Weights of a small transformer language model.
Architecture: LayerNorm before each block, rotary positions, biases, untied embeddings.
Training: a variant of SOAP for these matrices, 579M tokens, 2386 steps.
Each number is 128 + 32 x the weight over its row's rms, rounded and kept within 0 to 255. Layers, rows and columns count from 0. Numbers have three digits each. The size before them is the row's rms in percent of the matrix's.

# v: layer 11 attention value, 384x384, rms 0.107, rows 99-127, columns 192-287
# o: layer 11 attention output (transposed), 384x384, rms 0.101, rows 99-127, columns 192-287
# q: layer 11 attention query, 384x384, rms 0.0605, rows 128-130, columns 192-287
# k: layer 11 attention key, 384x384, rms 0.0608, rows 128-130, columns 192-287
v99 092:106109111067117209150166118153130129151124111094120163163104181111164172148117163150161116177175134119071117100143183150103115060158145127091123073095147140139131118146143060117138071124137117118099148081146123114129143118145145165151110149121167157167108062124255178109136136108130188131
o99 096:172111120095102134115126135160137136110136105137140101150106112060134148175126145153157116089136123124063122150128150162195122102149198142144102135118081135141085094086169108142162051178145107099125128135124070114108081188103193085154106136121133115123127094094143139094114111165140128162
v100 087:133106097123138170113102126148207087154086141094103050142194118105130124137112141154160143134149103126111122207113110136129092106134146131125147116143095124153182149110152152085126093119156105109131129051128107152129132086197159158093073149197198220145128104117080141123134137107091097092
o100 088:159101086189110150117124118182141109109103134076084058190151067141157161215131158139095084178119093157097118147119123145103097160172127164120135153129184102114188118113163154107099111110112098112097126078100116159194096113119117076158081092143139171095157076181091080188160197127141067146
v101 095:112136158151143089076130214128179187150081109122132098088072118127098154107149125120166120159163131102104122199105126098137129096144087101101106102143160131063170162116160063095131121123090116130169116108153111213117109122107062164137156111173117092111047143088137115152110127124174130157
o101 091:107123139098074124142146168104105074108196105117131161109100122074103159088159111127165106112149135127153107138163112129194113076078104116107125185153120118126108163093156145109092080117144154133101143150089124169101104122034105185186134037175143154158112126140146096162203132165173100118
v102 089:142202167156168140132099142102090144065098106150072127083126155065124108080109130137118056118101150140112143106165137166146158156115144157127091184145132135171173164147092156138142129116180165149194132125109120113203121144148083128089184075115098113109112114173064123136105146114139040159
o102 089:184171126085150110151142104102146162221138089121108118106113111124110111075115110123078091127152178133124177088131102126185168126090107130103074142102128152144129159063121117150100164158118157136168117177081170103113110160185134098084165133099073095122102115129153170117109139162106096131
v103 095:116145173191147163133097096097099109136078126174155134094124177138113139103103113078121106136136181152093092148116159091136151143081131218163086119167097098095103134157116133152096172152080113068144119175098117131115087083115106095137142100141110177124140121110088125097115163123167179203
o103 097:132114138094105175088131115098115104116113154107078143130142116139096163136120099125125140146148112141120098135115124072166136115124111141126160115133124160155122153137099161187139174120080170145208091151068137152140121023133047128143160082124104132128178108091105133087105135184127118123
v104 091:155130107082131163119149125147149102104050194102181144123138144147177127161122169167120120138156158106083124066167143120073166137120102137144123060146192181149087121168145124155125126123141150083144101145189120119140130152087115141136129137094092115093173121130158124164145128091183095098
o104 087:141177157099132160122121173137133120157114172151137113112158117182076068129134183159132077165139129104068179121125149177060127103168121143150130118154109147122151120152140112186106088108125186100177069167134121120175132071089125086046119152076118144125191121130147089097187082145129087136
v105 092:093086092093060111144130176131129126161168176128146144094200178121170150190063120166104115042141151103143114128126129138083119094131113171141187119155166130135100120111065162048122126136126071108123192142114164150139155128090121166119107173118105123105198130134119156039163105137182078087
o105 088:174109057084089155145131138073126137138119161090098122127128096095116186198086106107074154060156163081106128068120131078147144132153175147104146102147163139068161125117067173167154121130123103123103129148099144160126203124067209172124143120107087118104161153123106116090151191163115088111
v106 090:151140146109148065105074133116115111124130062180111096093116175115170157117145107150123166121130153066096099085116167122141153133097174126138121100150161098114078139187125118127130110119085137095140122119114163207112129068113060053116120122177112143105088042125155110095122153091099163116
o106 083:147101125081119138081126093140120121177123127129165093097138164103113150113142086101110097097110126149129109137060193165103150078085156088122148068148084139146099145085102174173150087107154104105145145156156050176104188105146085094103088158117082190106159085154116116116122097086072102157
v107 086:106161124149124102155138150109129114123137192170129124109133136122153168105101137162102072103113087167118117112178172183117118102137111132118134175126087154120048133164089128137090120128125127129109109137169158128108124120099140093129101154174127128134091164047172107151160126134162183121
o107 087:191102114122159192125169183092104148149106198148134124096097111154083120153127165149073148149101070170079108087129102154129110117112106093128131121140096123139115146101125106105085155161116138122098143158178161189171101149090167074106153103154126156168137132072127143169139099144110139079
v108 093:091109105136085131079145148141167116115097102126101192116158140064100208111152108116138175122130149128137112132146174127097130141111135142202145170121172145122106145119092107155151177115094143056089103147145126137091143147096064109173102131101107124110073139104150129148146176048118118158
o108 089:133142089129155177101136120044166168091127199139107160169124151069128092171169081172132163111135108116122112159128094139109107170156162120116100165143125163065072167163096170106123194189138122122185088126178136074151148140109096138125138065170110115135146125118139159106133180136102156137
v109 090:084112135116096134152121137144062130088101134174157158133124164144196109155063105139102085108143145189089164128102224116107137141128219112081153124141187165131114138105090176130131108113194089121087156154159121071183104084085126155142164132051105193112138139114124159167124108149155131115
o109 092:111141098153144134120138147149087157167114080121144159050111158099118144096131135176099139159084105125126118121129108095140103140168100099117106117113073178129157123111154173147135115112152060117114091181093072100146089134161137104077195145117090164153153076154145149136118138135059172122
v110 097:162109073071134144120139116155079054073104141153144068102178097143144169110075155145123197109134127158124165118078199130167173085186070093113139133145150243110114135141153138064083124160119108128098122062169126112097151113094132153142156092129114156108126125161124114183118175156126073099
o110 086:154045125168107184146157090180113142170102143128196125042109151146136097162106182089099105093128122141126148156086159122135100122123091127114148135110160148129111118107127161054078093186118059179096113119112098086150135131111117109171157120143177185165086093149097136115089127142083119090
v111 089:136147137074167160125141124165054108097102078097164130164128149190068123121147094127146151082139173150177134060137104118090181118173129125067138142119134163143125071129131122076130199085088074099107147124123089102107088159114139091165135073110091133133165165031169139184158191129140116145
o111 086:203126158171180134135138149205119130116088101118137138126126111118140121127163155106118114082121155137141073092144036099112179152150132124087125177119098119148131103128140122122146089076126143161119110092119132114097090151113156098138186124056125177113201107094131175119179137074119145135
v112 094:076107133163180119163156106139105152119159170122143104170099119182122088132114133075170109117115121161162105193073072132149145133083167151127149149160098104129077149099140160102122155120187140164088138135100101071120157128102123124083123077132167044118125170182132142150157102097108121200
o112 089:093158065165109040136155087126125104138098165103142112159121071111165130152100074071085137150134083138055173118145092110184117099124085157142123166142090128148127105131141141089178174158122098154136117067160132131093123116160097090154106096115174086131107144174120145153144116100112181217
v113 089:139180111111146167119172116141120138122113168158101142125113128130116187121171140114129097179145115119123147079159123145149102187116182157099098157085102155104135100114106113160150144102104162113113111129120054078183111155114139080132141090163059150181079121142100146102159137214139141143
o113 084:165111116169121117119152152077114099131097111150142168108182117179160091100137106123151092076175100150127093127085082128143140152179119120109117163143134146103143138154162087111077121146112082104138119185143144080162027140119138121127077152129069094164128145159123130167185144175180160090
v114 091:090162166190126120117093162143083122157152092145115128098070111150083081071158114118109140127108129122228094118138150152136094163181113126171129150189116150133144116112137097093161176152126113146135103101137094170162104161128065057137084097101118124153152150084105096138133121120179112128
o114 089:128132170140161137164142163110120137120154087115173118104088138155139076117169111103166156111089116142155090113143178196101170141197132092120132182136116166131139126180139131130117194155131115063122139072082128078149165191098064158134125125098133148139177112106091109169140155118119107117
v115 093:153137062112064145103053149109095095137104138103093184174162168129105147144133128113137153153115121123078121159136154147161131111132132142247118160131161092121125184133092128144125084111142165103139133064198140131116159099096119128097135089149132128094128168152085147135138175097068109156
o115 088:108133127109062116079100194157144128116080158114128153111078159154115155158127143141119113144106070082148131193094114137126091148123105154189107143145160132133101193127113076107104055144097153110144104112126105081094127071121105127138120122152153151165149110123144126133052141114129113048
v116 096:151155126107100154116170138187086079048055164128121161128133122122141185095065123168039155210079091150127103097132116122126149126115162130119141157114155121148166109158113082107133073191141129121147071139109145136071115163102124167076111145135144128107133089126079172165136098059151133178
o116 089:152085072207183102092171174152108120063133144144031150064134180129191113124097205088106100110106117117144121131184118124086152117142166146124128100130161153103127110115121159153108061177161173126130103101123154178108080124121168151077130174159146087106114048123119099151166129084201173178
v117 093:145116111197117100094099124143221098132170138169118156095136088089108095101156161154132104102119149151100139094122101147156102083123115155161124111150121120137173158116150125154131091123100063161180111064109125173172103134136092125130160138117084098065128142114094148094115116131145109146
o117 092:124136145105153165137124075146177103112101104225117145141106125167128165147146136124120152104108156103106118132102161144133111118182106147224145130123115196118198179150091126072111172134105124099098153141145163109132119114091125121171137092095086141080088126161124185128100120059149199153
v118 095:113135100165182077075116130124131096125105123132127082128118092141110119166154111079118100156143133134187116097192089114148105190099059151096121120135038100176129117116137172131140129116149186096097127131085122147172164078145135076131123140118037079147092139143075150120147145149123085047
o118 095:142145077142113096124172113156088136168136158144151164127148171151087116113095183098146120169146074088159126087143088083095202200179164102078167122124113115157157094114148138077142195129129146087132205145130155087099169081117139130162096084098167129136132120132144109095151112025122093098
v119 084:104124107065074111136174120130092167100113115168129175167123138103160120138093117141144140099101154177152150121122148104168147092184149103141166106126164181130092119125144152129136127148120167119087158147143098121112145174135103108132077122183158131130119135095152124181116180127062180182
o119 080:112117115124131077125097139170101133151140098131129133157165126104146114169119092151188128133096081100117108126124127092138142108103154102119129122118139168113113099157234104114146150119128099137174148154091113144135096133112155079142096135109178097152076087113110177135148110135059147180
v120 085:121142114160112127133180188129204083081187162083139100125099120157188096139130128144177132161181102144132129053067117161131126131114115069076143134112062116127125095091111128134097109141168115104169115110113121152116124094105112131103153180103132144106078088120172117100125105165053122072
o120 084:177145075100068107139123105145132142108151168126150135117182187156175075135134128117139156119136130114060178099157255108064129183088188050134169145114081144107129187146135149126120130130185121135165105126124157129108074107110121090123121155096151180103128085121119136142120110209067127083
v121 092:107156107150116087143099140137140116137157139148152080139109156051099107054112180154117091134147096113117147137120120116099142157113135162150113097147106120068144125128151113172179187132101135161132116130120102092134154072185180129109149125169148105143111113128152158139146155092101171164
o121 083:108129145141149108147085133119134146148161095185099103127095117133109188076150196143106139124122115158141148137131081173162130163128169106191120136129139085158131125114089101197146158147107174164121138108123085110147101188135074195137130134168080096126050116147160084109086151054091151159
v122 089:145190105198126144138130151090098172110140145144172139107081143125140134124124087122100084116126153124129154130115080079147103173139115135121119141110149131141122190134107091160104162173195135193060122155198141117197151095058138104118118065181113152202119114174191148174097148104173106095
o122 085:142167091127096097163128130100096122121125094121146225189138089132149108168136093101100154117051061119113149130192146134131093161158147177097147135126129171137142113131092142177104160172126194099121099120133108102153096145133077105138101189130145068119079195193144115118192127141145126087
v123 088:199097123092078140123164152104064120084116088122163178154089138208142159143080102136172078149136130111137100111136157144067135152148091144100162153120148127139074132146131144096129181113146114129097100160162088098121127110126128117091111134116163176162134139151169143139114127128104160144
o123 087:185141112134181106139143142168183172138163101140114108151162087160106130157128157176140154234190113178132132139124113112090095121074189156027137113129128127174105123058085141151142167090121143111082080097140110095115168083172146155095172143110106100157134095144104165158117169129054132137
v124 091:105085138112112176122120095106140134171147169142095143098151211145111160156105132133151103127164167101048104138124145100128132148133164177095121164118134153129133108101092106095108148116167084125128157093115115133162107139095144126159081106082146178155130127108103127156078091060142145171
o124 089:114092130139128140129150131146159134111147155095115088070081092218097119126119107116137090096141092138109106156086114124135132106133162150109112080112121139072095103144109106178173113048096110062174144132112095120112062133116093190138110050113102175135120125157111105146152177117125143136
v125 094:146133100115076169146135116098127117110093154132174105123111100082124093142052197155128106115071125138182183230105133025156114134129133079098116087130175147174164104104151123115158139115206088134108149157096134042166151145141174168159110134165129143095108126056126133103167117194102143130
o125 088:138121145171111116112127126113123145045095111219151081083100105129105101157062139117185149096125130156165166135161094078108073137124139109116105139175134152128132108181123163137102159139113100122096106105102116136103107158176090154129123132083125145092107101092148171074160164159086151111
v126 089:078148087130102120179121097114070155145125143134128194131076109136112196101108077137139127141091117079139087106145121091102175148142117158146210143096159184096140122098124119089041133151079135106065121159174085140111082120091160031168058115147082136125119142120108121144149184128123137166
o126 087:101111072112165123183090137141079098155146142165118218130031206180147128135118104133201166117093135056156114069162116124114150139175132120159180095071110082133157109091106124151091156118085172172094098169100132152131097135144128052189042125160130193174126127108107107146116144202155193117
v127 087:074187085162134101092122085177223149106117108148101090144127137071132108135138119107146186126124061112100188158180135156183106162159112111114093100174148101111184161160120114176118057122094147169151083128160179159104175092151104104118153060039196095102157132130131075112150120143147100087
o127 086:038109056141104187068147127158114112183073106142157173148134154110161162124160150135081108108130136157114157188186176091110099095160124123182058146092153105104121111120122134145117103090111100181153113135105152124149147174110119092070135142151172118145146102144192111136150120136147058089
q128 055:159121071111125161126182170141097182137140104092085125103111145091210113182065144126114112106049138177140117121107116142083111203112112142102100119079160074061109163150146066121174144169116166114150122127159145130117164093163099143101169094133164118062127168083067133117047147114203152094
k128 058:139147172194144113135115154098056131118132148146108108151139106135077142114170133084086172105180153124098137099167113117175145060130208139156081159120105193113094083135126138137074148128126146157087138143121081123185121176126122161172074150129152084170154130137155088110185172139112094108
q129 064:117180128115143178137097174191102177128133141106160141083121176145132153179149155164063140116106129121164112072152079170119110163129140105171164181139152104121044127197150147130142136085049117077134178110136129088156126163129151128146177129172103103108064144118187117167112168201123124164
k129 060:110085139114128057088136090085142146122071145146117148150121139089115069113079094158161131118167116049092120164132174143149094132085085126113115086092150134121195140082111154119112103171149141137160117130130166124077175106103120147106089148131137103142147122086088143095168139108084141120
q130 066:095127116139139123086122150155091160161127159144153125091129094093111145165140198097028151078138147162182090169082136165135061141084130111191177138141169174124052153123122117128097097142116127141136191142173119167104117109120120147111147120178093128121122155158158108133120149141155077155
k130 059:112170126085111106110153142186161108115127169123071101199140124181155081140136092180194147153114133121087124075112148095088194139117105157064106155087137103116173099050080205096146125162135148125129055061112127129106168098130125152131169138133113178137132091128123170109142078141147174079